Part of a small language model's weights: local attention windows, exclusive self-attention.
Each number is 128 + 24 x the weight over its row's rms, rounded and kept within 0 to 255. Layers, rows and columns count from 0. Numbers have three digits each. The size before them is the row's rms in percent of the matrix's.

# layer 5 MLP down (transposed), 960x192, rms 0.0529, rows 566-672, columns 0-63
100:100144061159101121130084127134133131143139133083155163108108141130104095085134155138109172117115170140138146100138123181135162107148172123114149127167081115142106075139163129076102140125124142
105:164134135145121125143104105125108127108145166116124139121136156107076116108123168138122125109160149107165095096108129141124148122109113134118160106109124106148141128100110115133109116126148132
103:110174154151144155130132143119169105142126115148111123141165141130137130175148116125093097140083133110150130159120149126148150186140114127160128135133152169114148158124172119153135127059149154
102:105145097136103142123128092148101128145122123113149114128161144150125121115122134133144124135079126116176095162145132135124148107130156101144115110141128120120165132113131132155063124087099097
105:161139145114162101175147155104123146148141118111104126154151132106156096164164134111123112141112085108121138094129119155121110133136126099134078136141111090122153117147127141092127153178137080
107:102132108114108137134127091084114122105154110108132144117122109111090146126135152115150125120119157132121139126150135093102132117137104055106096128161139142104123125103137144109094164135129125
105:140108149154121105126132155153136087110104095136092220108172094148135096152159159110107153102128109142143094128129146122129123122141098128141120096111112145131120122124172101167140144123148122
093:129157112149124109121126137109160122115184093124118129128110090116128119141132161126116134141160144096111135115101108117140124118119161126127128109119147148149138134136114146145091128122099140
110:091103115143150114110150095129136179119200104139146161093149106134124165120114169137161088125111121119091110117186121110121066116140130112098113126121166104109168078127106125134144146139150134
102:097146132122092112149131143075129085117172108126144109150151116143109180167132110074128124129107145073109126125159126132137138163142126194102097117138134122152097122085168155153080131142142141
101:143153098106112140141132151121111153157143154126119134081154162148084110146129151149102112145122081086166143114104107139112101092143137177119116097098106122133142133138135145123131155165111104
104:133129104119106135122146176092140131143148125154138121125145143144106114112117135137121099185050098102074139097142135111125107111137137092173125127176094099107142142156122142126152109121139109
106:117087109108131150082105148136109126114170165133112113112113110128137219106107071168111104135102101093127142133157141147160151134145096132140168136104144110133132104099135137137133096110090094
092:118175107128175154094145116124122139074081133160107094124135103151142136126151124141107137135145121123119133114143132174183107119140125134148153135142122111144126148130157157147094125121155131
102:132075146114130135192122118127113134132113109140138099143091152081143112137153108124132143149059100174109122084135191092113090144140099098151135150173124096113133131138107109113143156134102113
096:189115117117148124135090141112110153125142102098149106156109087125137106147147127155151102155119164087168101102140114106106142109139150092213125140091132129130137139110136110126112134122071132
100:134087105110093130155133121128123127140138053146168112145091100063113106124123167130091111097123103114135128123124127102111135135195115151115155095152159144123135110116096135123154113146132165
097:106093165124141102122141107135097136135119133149119068170134132089135169124139126142124133068135107163126119107159152101132126144136131094164121106096118163096112146163114117135110128137149129
091:148122085129124120106103133133147143174128111109118122155147101154150111155152210149086132135107115102135120133119151101113142104117127137182143123081101160115140136113167147183158123094085099
106:143132132122100181128136165149159118105147109086102149124100130174122138147119130121069103102110156134157168144102114137173109107154169181110111153119109124142133136095134113119127087129130107
094:082136138095114157142084143094126102127163096135109122123146157141131163121090126154121110126111128102192143117118093170137090096090132118108114155148156094129134096103103135136163117113151141
087:156124122135152107082084126099100098110127109143100127136104125129140117095149137129107162132136089073099135152155117141111157158145114121136145105112093132103195135098163141129145126102143146
092:138170111084155147114136141116157144139129132127152180107154134148107125148116130132110105116116112099122121139111096107122201112148195109133150128140100080150150119095121197106110118135103139
112:112128099115151140148097160078110080142143089124087126119119123145132092113074150142106171172090116150099118160117097122112148138128161122132153112132150154119133108108099101175093129113154127
101:132126146145143117089106133097119130138137128169122148110133100150094123075116099139124137163136107135167154124135116105172140163161123122148121127140102097079140164109128097123108134111175139
083:099162144157098138124107154117102130118104151126111088175104122142096118130130153112101133119162097118140134137134129102111142113108125133131086133139154156158113147105167113118108108131122132
099:152135138125122157063116159145130154124120145112166138123132085109094161155142142101118109118132091120148117111140068122121084119160146177140137173152144136142081120138116133081117134148126121
096:118126147080130156096075132167135146095150091096149135099116132138115144113113100159102147127114155166130141131129152123152148119132092121088163149150092119127137176129085122129163095131078152
103:110097150149133098137135151112139166112111087155115129116130158139099138111134111123104136142148110126133123058095146106160123156162137077098107104160143171192118170122128127152129088102112129
098:177130122130140110153092139116074135114132106130121103123123111164099119150157141114122093117136115078141130101121130157159156111118136135149121160120112094104121135149150128165111137124161109
102:102090156116141128142092100126146093120120144116166159132124124102156124138136155115110159125148090131181124168144092163131172126103125157103141142158150130130143087088181129160158147075130145
100:114126148127091144144127181142150161138134100104083165132130102128147138166126106135143102118114125118099140101121140163130112102120096137129080115171149079111134161134117141123105098156130108
103:158167131136099078128144133170155153085142111080163108115143141088124139123104135148142129163177127096117153105134164093174104175184134150131130128103135167171137141133136100177106079152141110
105:081092108170142089142127151097110093084114102142118144150141131080138108124120111096116113133123140171161108142132136094100151128129143155134107116114125139151117097130120150151094139082084116
094:145154117124091156119164132131151114096155128136089159129104144136120126162130102120105128120103141130127143140107133163124106166131117134118100130117155131146176121113132139163140108115142152
100:123111103134169094108123086131124104117120109125107113107136117150139130121157090120177124124161139139142112132135118179144106112151096157124111109120093125148124104136175161146130149096093104
103:146120103106101104112122134146159126155147113134101086129153109123123146129160114145169109115105126119122149141149138139103139116123106150129142135118136081122108137117107099100172145141145154
092:135087084150111131127126129073131143151175145106111103161135115153131122152148145091116168107142111074173137126131196138135105156141136140165105101134102118131157189121098119152114147121124106
106:119128101093127102161123166136127116076112142144138149109103116117152136095121141143147132127110098156127137115101145126113146104102075126127123126147159121143128151159120124096142165134143119
096:136139111101113123112095115118145152157121125116156112077135134142147130145131120111096126163132133159120132113106091114155105126109150134092072115069185084161090144147123129121158165106145175
104:097106113116155102107096156154139133081125134152139088209129125124153144134118117156135137116152112149191151135091145134157122136148137119138173148139130144140151157099111138141122150064138119
093:143146176137143134152158105109123147155144150188131165127146099123116120088127158065120111147126149130108151164182132165120116126157154142106102120118140117110135105136078162144089125087150154
102:166145145143130131129071133156117127137124137099175116144120100133127128129135140156094109122128118109144124117150127147097096158120102171166091097124178109171127138112138167172132104126124182
102:102110133153159105136103118129103138094095111124142118165104137065128141100095128129112110110151134130128119130131130113123103122150138133118130175159132085175126092098125087128131124146175125
100:093133143133106121122116116141136129121122148152125074153134141170167173140129135143109181160146079122141093149149151128140101143085092108133138107102135131110106129101110147159136110114098133
102:131098136124136126114128161083189169124129094087119151095118129156138113105121122152083140161130154173128128098112143128180136153147155163123165093140096124079127165150172156134167146133118139
094:179115136139143100149123120106143104124145128077184113116132148099126098146098154127136101153146123161177150130136165165109133185090124138133125112129135106151162103098077119150131154144122143
095:134135125101120158051095125132117119158143137137134159091153078143126138072126095096162156118118116106108109121114115147158163092151120100130175109106111124114091152124114127122135178119121124
100:139142115145120112155118133121112135144101115126127145150130134158089132135093153139105116121151123100180164109082152106112150112137157142149161115157144121102152152110152150109176105122124111
104:108155145114145100110100144143146113166148146090188128147132069168101156133120129154112136152162121179118122150185092159148120128110103135171110113134121109092076096174120129107120161144133094
102:125101159107094114142171062126152091137142106127112155141146142153135114154131116146124176096071127136139161150154101150133158145169081170146173087133098104139152076118112141150102124088110081
093:119164096144085139146135083120132144152180154148116178097150112103138084143107124151130167132090123100119137117102138149120161153113143108134126114124172138129113115155150157120128137102114102
103:103131150169124181119116144140096140088161134140112070133184088122095141133124124111095113105130114139114125159156105130157092148114081140120133128106158103126114121156142124118145136105143138
105:143134105146105091127168130109121136184140125110132104104163092136114134150167103132138136166079095138144121152125122170146119142126157139127117142123115124134121101121124136131133118093130129
096:143122141122128134148086128097127104131130083143103144109098128145070183096138122123155113095135152135120143134123163098134139152141144132129108135136134098129126151111136153149157139120079110
110:135127137121090133131097127127114112087153145174114109154146151129141124145115136131127093130094112105178112130055110139113129123139153121128091160140173110154110118119139140128107116121153138
098:141143144141136162177125123129155112155145161160160137123147133130166149126147146078120153112130184117129128125135099163147121120124151141125163113172111124114108132138185116133136131131164101
096:159100085114131068095152119079105104121142112142147109165119076081124126121105121114134144168117104103123102138146142157178127148115139136134110106130192124149127153116108178097092128107132123
105:127160098113120148086115124145110134101102144141146149110119132078146142143132134114110124124130121108119161122108115114111173166181118152108098112123125151096122103101115162120141153113121133
097:134127174125101138115146142103119121140119119137128119093139157132095134152137111092097145113118127116170127147169121138119114175116156102153098135168157126143116142161108137133125084147106121
106:141141112173140163138114137175110172120144097103135116117107118152105126094143101144157115138141089130148140108147119124114129152081115099125181143104144142168134150134094147111131114118121084
108:129080110124116160124098162143164078144116102130119105162137092122130133137097126128122154167117095101160121150180130096106160108142096083118136106093143142122127207110160119117185101124091118
092:119154134139126115101137140116133145139112101154135113098135106168147118117129096145130143090185093118115124114091119172122097115162198134079114089147101123142111093137190135165110103115112137
098:177106102162097137179149124106113171156151108145153112096141142096143078153102135125120149127139107117105127119086096092159166116152114139134122136157121175104121127121111121148139151093124100
087:162189131123183182141097133106098147078135099136206137149129121119156106113130107152086122143144101111115122138142116149143101131157144112122066155168142161107186161129119121147121135121108139
104:109106109113134167174124136093134113148154124153163101145107137094123167169129135093115120109133127107102085101171122122116143148119115148153122102126161120152109110137142141139156092080112125
102:104148140104130151129089156150120096173159156143085137106157122147123139123134138120122088135139088123121113126114113119146099129120136146135077124103104120146068090142143128174129129147124118
111:108140146145178104126098119112122103093109139115139126103125092124123097202121142115138158106092102123136133072157150155129126133109138124106133168126169145102147112118155156150097099133177157
105:170150106161118081134133123148165144145101139127126123098124139081119143134136080150144121125138120146107153149120121122109096125094164124128155121159135154093110108131090150131098112171171140
105:149169163118131148151161150116141137064088094132119148108144193118142133149153125121092097135110164161132157121137132112108115157137106148131138093154168125151128082128169164149105126129135121
103:137108111156127121148153085160141151087091096101133139142143136112089099170138157142124111103170149180149119111136114113121154120109129113132116144152154101111148105126109162123146097130124129
100:111126139138135130103175134108135150105137088097108134132146165184107147117092094141158163121136159126108096115154110145104134074134131104109128130097120148130124138093127138140108088129138154
093:121113137129167115133129122118086133096122120113142156097119119081136117123144148127078194163076153151143156119117135160134158168141107135130119131112103129118125165106101109086141118148121121
104:131118124122105144116132145118126130108080124116124123117116130141168147139148148094124109151122174140156104101107136093145124083152108141129101160085153151151130112103134127119169111119142143
097:139130139133104155189082119115125146106115128129143142153106129128127074122117150092138125133125124144125092104152108140149098103142106113148159143091124145145157115170155098151158076134123140
096:164124117140118115128122163136150148114146116131154132109102135136109116169097126065137117129119113133103158137142138129163129088164087142190146134106109116111129123094141101149145088155129132
099:111130136091132118160123113156122121134129116107111090138131132117114129148139113102121123150133087159114137120143127150171118107146147127123084122137126105103105087114134129105124180094136133
096:096108117141103119115136135092077175134129130150113109141164114155142119126067145166102149122126100153175132117071115115129119167149147176084189148126096117101107116096135115140188148150170176
100:132112134153088137166110113157121137113089136132164092148131135143132105151081099126124147168120164151109133106161099139111092110153157121154131136139130108110099128143161083103124145125111137
105:118165071096105138122189115116087096130107184137106125127124116124131107090115137156140141118136113089155150095119090121135110127086102118106130108116094114105117100109138138161145138182113150
103:071138095120105115106136138132123113126125134144152138160152151172097147066127110129168130144157173093140105173121108109108134065105161155101080112092146137162100125105148127154091123159167151
100:119118125139104162144130161142153141131171157161141132113162106112127119158125101168146126096129136142154155112093099152138125174175173123143190196125114163119128143107115115134145128130132101
102:165144117165112147096148109124124161116149114167114156139097166104120141168148117169119153147148177112115148153137106103162180115139123124136176111121136149170117119108151140125161173123101105
095:127089096113097108143122111099109103134079130119190128139104153054108108108107133149137103099111089109164150105140134126137131162139145115149126112115122102148114159123126088107138097129103104
104:135120163101145101148145111124139126107130087149150123121123125117166116163080164131132150099157178135105088111113150107122158169124101165175157131152135098107141116111140149126132170146142117
099:159068118144103128137114142127162138167147095111121151128167082184096085154130156133112129122139132109119101119143119140103103125148150114116147116120111145097098112120110114094148161104087127
096:182117133157110104159101076136148162149149135107130144113145129108109087096084147099178155120126171150123135119083101128129161117173151131133117133121166124141108128144144128117098125143086100
107:114110088122125098102124164120101103138137145134118156151150125102129125100130165145134084125106120150116121121135097121146127152138083149158097116126102142155117175142147108120109164164139144
103:161111142113169113154133130133111175131121145084144152134104119138102131126144081114166123155129146154141127114160146127115127133099131097111118153138069119133153119107116127054119173149107076
095:142148156106088106158101127139117105136114131093122118154136121124130124141078102135092168133086131111129127124104134128079162140118122130114126166114130117134105072133112146113139119169154154
105:148118116117145132140157108135142134153124117112116140127142114147076161140086157137117129071122159116146087117147114096137125149093122138098165113099164147122102113085125106151127079161135096
100:134135143105099093144124108141125129143086137130104137148138181130068154123103172115107113102142154117137171167152144092107095143166118154152112129117135151137137194072108125116084123145152167
095:115134127135143103127136116145150137125147159102120127121162098079147135099107092120134133099137139120118132132129169110090178122133120091182104113112121119125135123142153133109147115149163096
098:148101104115179111146150089158152123103134165126122140125128138132175234110158111097123130106112132155107163108153083090150118098074164117165122099088169145135121150170127116136142114115160125
106:122123115128093094143118136117111109113136106148117125111128151139082120121155116133103123136108112088123110148166128129109178161128111185118157149130132189124169101143135116154144056100124142
102:154143136141141142104097095099119120152153147148094126121165098100161143143134102112152158101112122125103085117121160122100128136146162099132072121134105137139124136168159147120100110111154124
111:108142133107096138152107131173142110108139120161135106108064169136145156141161128152103124129146092081081121125121173136105137150142136118120128136136104162104104146099122154096128147138119146
103:159114156128125155135079096068109118152119143135111118150178154114083130120122127159121144131100129146119112103201123124114186117131126158100153109159128111139157108108132085107122079133137092
102:144123110154105163158081165133132139120140132110139132124166100121163131125139165156140137146157151111106168145112137166186108152151165092144115115088154120148120127113112126143078146080106115
093:093121111162121157119097123154142121133139158149146096107146092129133135088129129147113169128105157102141160095146130154158156170127155179150113162100125122096169175120162127148129154116204123
097:144147115120117133133163066151108102116151126088124123171179135117137104180140111109115089153111111124146144120134084134137140132134159120091108140130113118141147154114155117163159103123154085
084:123102129102149149172098114081136088124157126125134125123127161108110122160116121111166128132114087054125097141114151146120175144124116109111156094175140109114134127125097185128156103130130115
108:164115154115153107128092136131069162128146106094169111101154117191144136117118132164145110148122117144099176108141138096124160101104148080101115155143098105143128124110148151118161139080103140
092:174153150163132134128151088129104146141105073084152098116144139176120132111107147146145129121170115120142146075095107148153105128104158120155128090117120140115070089118145110151093109122174082
106:158145124162128117102118158131171112168128139103154130119126144142110122102100173152186113118148122126127121129133092134100108091103138133154160141154139115128141086091096125117165143140097135
108:085158101120118099117114088130110088159117127125120118124114101163123168126091138109133096136120126122129132124122128159102066124097143131139144156122126153150105099122114124120147079108207087
104:118127134109132112130129150114124144098199086142149145104099141123135141143134140105126130156112075132117132107144112122142128114130117101118159138140125115090129113159087107138160173121110161
# layer 5 MLP up, 960x192, rms 0.0816, rows 567-673, columns 0-63
104:079122161134157167108115162103119122094109120105155134159177147127162156149149109106131158102145173094090133161139130170162175128139149110158123101165118161146110100125129167138115124113134151
096:130151089148146112087154125149145155140159119141152119110132102171121164092204144148151111138142097159135132152137174174098144169074130132084086143108155164163142104154092145108123115160121146
103:116177093134138126094140113126101115092126134158120196104110088165120138121104127136108115121154140165160115149061133159092153067123142124128127128115101141128099074101131077136136142105159096
103:134102142155138087129144125137171117146091108143151142150137114141126147175110150149186123134106096147117114169085146114146134134157125114153149140161105129157136137155124082097152120143128154
104:096161068077142095155082158131119169135141118140136117114121128117121181107132146157162117168120136151167107122114129079062135128121119087134125152140117107158163081116128121122107087119128144
104:115128085140125148118150131147132185121137122103120143133119113184083142079093086117151094115152167134078098122122105130158124087122117115167151114138127156123099118175133121135108141104153134
092:074153192115132142154138130145103130143108127159144128103118124146159152097122108133125086113099157066113169132119158142092168112148136112114124127127169077150104155104149133141157102111160122
106:134159173138109123097097145121132146113148134157112129142153113107146119137168117104154080160132123126148128158130152106119134062140127120139121139127138099082119097104109106175145148116200154
098:141175103138138107084173111132155080124126125120110129089118094158123105153168136079113175131167154105136118164127126151140127120111096140164171089095144127123119104151140133126167103134143132
101:092123145166177103121173126111119115166123143096107166120133085142136147092151133164158161096144172106085116155138136142141137145106179072171167108101126110144152163115148136105141115163126132
102:137138114147116135110151136114168090107118111093104135121123100130120168103087139142098123134110137159056149096086118110112131142129124131125121096150134136136155118139094091139085068123140136
102:154127124140117149121141088112120142147110125135135110117127134150152141134132115167175171131134132131131120170137146148160114098153117131136111153110128092141127100108064110135150107103134122
094:151078160093165127126087112114156106130115125142101186129117099134111146115136133143124099098107170156153111124127110103149132135132128114124146118117143113127117082129079100122142073163145124
100:135125104126175100155140126125092096114150146101087111152076138125138114130081151133115115156159166172154101106110146104153122113127150097151129110102107129153115098097134152124152099133144177
100:101170154102109112153121143130110115166080159146110154173120101160189124137174097148174124131112148173134138112104139161130132129133121135099096091120155142114076130166121132143112102077169134
099:084107113122109122160122094168141141147141116153122142139138099097176137116134057136127106141132137117130138135106134112128121139153123129115121108126114173165111101154085139121151082134173145
100:119140123076106090141133100146162126143109114114095157141080157177115119101098118136113138168131114181157134127146124104130111155100131085146159133116084158160114110110137127104132144106151157
094:063110152118129144139132078158160107128111131104073163154098108164178121149149116137120118091186171133134096108111157126140128143161094091140143106083126132148127107115144109167124119090138090
105:106134102177142139088128155133123123089139129121103158137138128136137104126161123156138134137139158121060118160077107134078132079131095139125094100135144110148101112115055129098144086167192172
098:139091129130166149094151119158086173124142125118110119115148104125145130107146148115109124148160123121099132166091145090133140102135157140129118105103112128159152137094126115116124128115162162
095:115141130129087080124156137145088162126170089142120128192154146129110118116146099175105160155134140155105159122122155098141123104129165136142171111109154099164129110102137108098144128105163112
093:125127119146169111095106104114155148131125138144141130112144088149122165138153072099182126168115103152174128087096103139158119110149155122136132086158144133121112105130125109103109089085094151
106:151117099113168117099085123141117128121173137109088107122074133101156158114070158160113163131158147152116103121078093128114140142171120117070107099150112167115128107108104099120131100115098117
105:152134092096147139135116100152125135114120127134101174144092133147185132165109134087116066141155127114130140123149103176115100101144119123128109143144144118100119101117150095161139110164136157
093:154105091120093126092114116142140112105135109112121175104173099122125149142129172178141121154145163115142136144081098130092121156118121121163106163114116131136115106142077090088158122114123125
101:135128131091131085127110091123099128126102118147104142133135144132151170103150119128135074130140170112141153136106145143113128084165144144139151086095111105109161145101119156136113095124144159
096:113164087159122132126155129155128108139143123128140091137127087148164161152125101172115098104125145105121144149118104167113112123142131074151104091127132109137142157160148096159140148146126140
102:160143117124109125081157139108136139120133135129110102105125082161165152117107142123118137065158137124155079167151165106109147161119126117154130162116110127158113094126131131087097091090117169
100:101173142136090152073147103147109103132092167138115110122120165139172132116114080134148149152126146167139115157108124120144128119097134120096163128132133115135140161137150132124066091172150108
101:126150130150133122144170108164100165146127149097118157109116105132094138115089163101139120152166145148155100109144154122089130140153106136117135146133088094127108136087133108170142129147130137
098:124140118172149105144159091180109118202095166117129156169118120150148126141092099125106130123145120106078172117131110134110095091113112092126127155129100094109131119125123138151114085114141096
101:110134080146150130098120158126142090143163112138153153126121140145108143135116090170125138113153135181167106111109142150149125139122136101131098121150124102137095138173137145087129116106114153
097:102154142133150169131107142143153155155160139135125115127108056127133142122135106118127160101134123135106100135146160152166120120102125129158111125086108129156138159162123144157131099141179137
097:137098150141117092143148159192156118093086150096118178153108172116161135125085104147171127091119147116104117174149149109119091114128137148126116126113118159134085122094147146121160140144089126
097:112145111125150116100179109106169143132120114176130132107110110154133138127126086133151103134116131143094149147156134120114140122112133111110148094093084144164133114163150140136112140100130131
100:135136129126116099076108117121138170149131151149119184115100100158117147145154121161112089089116114137120122131095143131129138123086112115111155100140128156082159097141110128112161104082114150
094:110126095135118090120127172125090083130148103100117176144160125137150112139146111158159125087147120114147124147120137153128127080170115113106099110105117142152114147109145110096119146131099122
101:104139097165150116072118124147144129158121120149108125118117117157141176115137118125135099126142139123139136172167136167143129093111166117145141077126128109119090131112094109149101109135132083
095:131140152153134143122153158122108085146089139105139116107127124106102175161146107143183131150135148132071128140082149178132104135100127097108132045131127176161113154167153156115109120082137122
105:140113143124111150116158156090112158136158133120104123108121083151133156144094133163105070101128099113113105148135124099121166111122127137163101137144143111141126067130129139176155135107144162
097:126148082091136157081137128122151105107139088111163116127148088115146145087185125149100133108121171113136104121104142098115160135117137097130125103148106146166102140169153113107143101122113131
103:116140088107124116105147162102164144132145138132098120142116146116161094112123154183141155152106107171106111126126125174119148131125106115092109084136121111202129129196151095073121105096143144
100:085100153123099115150139093117159115116116098159114169119155108202157132103148148179116090129102134147086116102124124106120145149127123098171145103104147181144141148137106090148151120152119175
100:132132144128164107116125133149164113150144101151107125098081159114160124139133080099187128084158172124068095153138137085100149110158152129141101138104146162161119149134118117108108106129115136
101:098151129095136106147138117133107148113133143096120144135099114137140132121146132144126100137150165138117139161134134131180125090100144143134088113152141096175154112145110123138146119149132116
097:093168143147144126158137115113124137115158142111146145152160100162113164139136096142120133087131192110061141145133085154074090124147099112162128127114150126121126160149123130141111150141117154
097:152110113120119100102106119127146098104098138093067158158090114136144117145140128126124137145165105159124161121152160175131152159151112132124138106100084102121149110132151123124125161173102158
101:089153122185152098107173170125117137157121168134149099104083108114133163125097121107094158087145132132110116140081157153120138173141117119087150126080121166109155176129129127080153135125100107
103:146118109123124095101098120130129131129137186128081149144119114137162103137132113142138169096121124106110168167112108157110135151153147150123124139119156107127140112131094137161119081129111152
101:131107108083145107112124118135138126177155148104129111126091099120175173095121073123081185126110130131131149124160108123122130080152088136116111119125121116149137103160106162145139133131143137
106:143127123124134121143108134175098123165120113108087156135104087118129182139101141137117138098137181102129143110097131118132132143119116135167165148059160131121079082082139091100172127133160127
106:111144105117127130119157126110140142161140149170090115145116116161098126160137127134128115131114166171102159111111182143143134169091132115138140093128126152161161136147129118110131136079113199
104:114109119128148092111112111178137142091138136116103099164157091121175162094130146107153142136106162160105128128137078103115103130139147121106110107124133129175112099138100120140112096143151129
097:100094163169133155117124128136176155111146144143107138107132151084130113146129095145186129101073149141147105174101157086128129159087097120101137120115082132140154114117101116121147133117146106
107:125130133158157079147140143146093134153125170139128142135133094099128115115142167114127130128147117166148144126104121103116150146115126099150112122066088101137138106145088128109133115116162172
098:138171090120150155141092119130131132113121144106087109150070119103093175165077101148151141119149127133115159109150118137125098094095134142134141102125140143119142124149098077127133100156154132
100:136160090164120152124176129094162106137134108089152155167131116149124161110140122157147111114144133131099115135128152124127136148127139138141129159097162128133151068110141105147172097103125143
102:106154129106134113100163141147137127121088147160080192126119119138144144121092130144115127112103145133152136125140127080068126145174126120157125147123117155140132095166091117116119098130146151
097:144161114143161111139128086161117158089109144150096139138134108120145153095124101126119152141113141107102090121088119168101090076101106146177157146119113118140075141140117153101134114117130124
100:153140112147101136118140092136102131157132098119120144156138094108130104147161127105118153143113112159103130115128094113159154088147114130147170126097121193133088124126122101121137147161101106
107:145150060166087156101136102133127167139129148098110112167157148154153106152167144109144099109140111130108128098147125108163097122135161112119154115081107129130109113130093079112140138129156143
101:144164150114154131152122127131148145112134152137109085193134089114129119142099140155131159110118129089112143121146167093095169106145133092162119137093162144154140156113134115138142118164155120
099:082115118119158073158144114122166131153146100116135141130109096147091129165113074121132123178144105139132111127120123118148125106160123091130172089108134142110150125131138150127114126119116110
095:106156104156127147090124107166111107154126140099118141182139098140109137151084138162102109119116129084129151158130122128122099143122093107156163101075100161122183149138104117121151092108147107
101:099130151176122099129148135123102141121150147145136112120124119152121159090134115137090157151124100133132146146143154125184121147148162156152099137148141153146113097149102140121122085087122130
107:131154134168115124127123117134147111139117134129113146134092163107086145130122124138132123086169140142106140166136131128095116133114121137104161113080109150083126154119102148164156156060165135
107:122111133128108163109126112120160166178104140145126154131109078157164116120173140116147148146140156169122103139160109122137116089121098142158110129097123144127143114128154116133154135102148174
103:085145169130125113099147128092111127149110168135117101110120091166110160098168131102148139162109123124112119109138154100115097124108122114085149127143159130145130078099104159159110121134183127
105:153163104146143144126152136108154103101091127098148106112111136146104109099143120144132151125134162146102109145086112128124108095106117133115106119126099125103126114152134117106134157145104118
103:106169129181114123120145105190141152106134111137128112117121132112155119130178152096103134114144187117140086113123102155092145138081141138108169131145149125126151147152145113115120110141138095
100:134172163141121122091142154112142148122084127152138109144153155145123152148105075156145099183126130125155132144082113178166120125122136102140144138102158135085125121111153137101095108126124116
097:147150122139108147128165170144118170141164127131106140132110142127125122167125137144161079112178147124136154100097123104063098104105121114143090141132125161112161112115118165107105118129094152
102:111144160134147094147105180111150161084120112162104135125104151192170112114150147109139122107163148139130134153111128120126094142141156149109103109138128095088078111147144151110110139130188170
104:148124075107144116111116144152161171148170122165091151122144125128143175093148104127164127127149165169115165132092113113119130132121137135101146102123160092115148109151128157097105144132157144
093:118109101124130095103113162134107149155171160088069115137123145143134160156132129117158165096173161095117120154140127165099141131126107132072147101123139178095139111120156160159102155116137140
098:122152093149139132144147160129169163137096159082114140152092120166103156106103112148129113110147158116150094140090105158107109115135103117094109153103126143134120162168134109094141144169154117
094:116147097117147120074109121107104084107123171104139120122102139120120105086183133108106131151117157127123166190137116119128104089126097087144093120123162134133143127133079163153088118153129112
098:132124135105090089154123142109122165163141116125157151172139154099124147152152137127098125106140168127107166143120158108123113144148132076079116113137103186153057096130101134098144154108113116
102:076134089118093062122091101091145097138129171132139116152146109141102140151125169169127112095104118122120101131135112158129130134143136112107133147123156144164096066147096112136132114161156119
103:117150115148151090118139094136113092145129130116130112105076124109127171116121104106182117082123141153102180131109113102066151106145095142157117114117166115152139153113095153135158098162136135
097:134171161141128081147108094115123114132119131109155099141152137123195109124143167129173112161136125113128122122168133130101117141135134111132131074103145167148113135158120131159129090128134121
104:122170122132113151113140157114138095138145121148130103156135111129177106104144138106147111165150135109107115141045117087124115117154161110109123140150113164174125126111045128142136119134157158
101:136167132172147130107138106123157148134142117119142128173124104145106161155124132135129138108169195106112150120097139101097130116146088161159099117155135092124143142137099154139151133068158122
097:080210158124099102100125109112121105154127198127111144091145130165144109115178162128127128122127153135139116158101130129171128128125168137140143128118109116145131105152136120164149101129148140
101:113105096167138088119159123106155113096087126117142166105089126103135098115120135153149101160134127125154138129124132127087104106139157109098121110141150114159122095135110093098147126147109138
096:111146126095135101163114090136105125150130158138084151145093110091101116166114095136141124130124149117121112143125153101082119148149110108130119126111093091181118140095105100102129123135159098
106:126115120171082139114146073089083143128142139091116119154105100130168163137106131135143147132147136120098134126102123158092133142109146145115140126115143149089092156144123130189099149105134108
101:098140145165123123150131138134146109148099124070107134132143168153122175125154181111135151092117102078154161114110102133156119151109118103106128113104154162119157097189087113119129134105123162
101:149138099129124110087113095150119110126139102158138148150141142101105135134122105121150104118148154069123134114105149084129121167152126114128184112148139094147116100139156093146185125111157147
103:147155130102170114117181148147121104145142169108138088115123140132131125094123125093130155117121122105153137168135100129161128127113113125126097109157096126111147119169121168181182086132151150
105:128140090106126113090145087088125135149126167112102202099104109131145113092121152139121120165164170149121148149119138092129089128099111087101107113081138163112096123151062124136117105110165176
097:156106171163138118078141117131113111177105113141076142161085093163110120115163132111147104133117096114134138143145109184125098114106150114089091123146113090121128132138118110140125107099165145
100:143117150111139156083149122165121129140102112090127136148067178103120129134139112178156132124177124138075101122122112108131134091108116125115117141103178139125151115166134158086103125136113142
104:110139112107090132120201122148098112113169151129136103144127124124107154127100075153164156141137179109105113113126105129111081142122143119084128138102110109120096110138087129106141126143129112
103:134168103091110094148145076126129133135072156103103109104139135117122144166144120137115142158133113137118093132131176118116124137129130135150152143094172158119118091148131101117175102116163139
105:119104110145162098120156112146138135111146129116122120158115061141140125147134128132180089108119146123138099116127146124138163102141102154151114098067102164096097139110084112141123157135117110
099:117174137145113106144112182098086124164120098094164120150121148160181145155151158111164137129127151130121182130130151110122116115114149096149139131100160088151151114164098123167129115131129157
094:128117089143185142159079164139129135101095111132118155122135147099153130114128156098107102112177144111074116091144168130151138146133141102126105126091165145178095091147096142122108168147115119
097:149159123121178112165155160156098109087150118130125154151105164121132104149105135106107127119107103159114140137141150077106101113122119134169174073113151108159089107123141110121118088102170166
097:117132105121143118151150144117127125143093163173141143114157125152164123124136129133143167148112125108116135169100121147128111166081106095162121133103171116140129104161120154150105070107162155
097:128143104168112135066148141191117162146147144122112156140135098169147149163115148177120123115111189150122166098103126100131114108118166144151097153089107125147084187113151059117158152130121133
106:113124089154129097069159095178131158108148139142104113112089124177179114077128089146150107104130148144136134123166120126112135133144088135140091127124089099116144115121129118124142108129136127
097:087142132163148113121128088145099151141114169175156105128104139097128166136156087128123151129158140144103084155090136128130109155137139139131121085143141138139091132180136104139168140137164101
104:112106145148131094096126094142099132165110179098086136091134140159143120133162148148161123136090163081117101093128144161142096113102123122117121097146111101103143091109155082139154095077089165
104:103138123134104093086161158109122112155129107145138084175137094141095156114096153139139163121162114116104128100140118137108108071119103111162110139144139125118138126155087121122137103109117115
106:150117149173172100118115147113130130135126141158129171111124113107125157103139135158122104119129192089098131152126144133150142127087107075095115123089161093168171082147136138167155114117120103
096:105151146134080106101150126132152118141104138169119109115138157126105153155168125105138104132096106134138165173119129086089146134119136138155129129134099160165151142145106097162114115140120154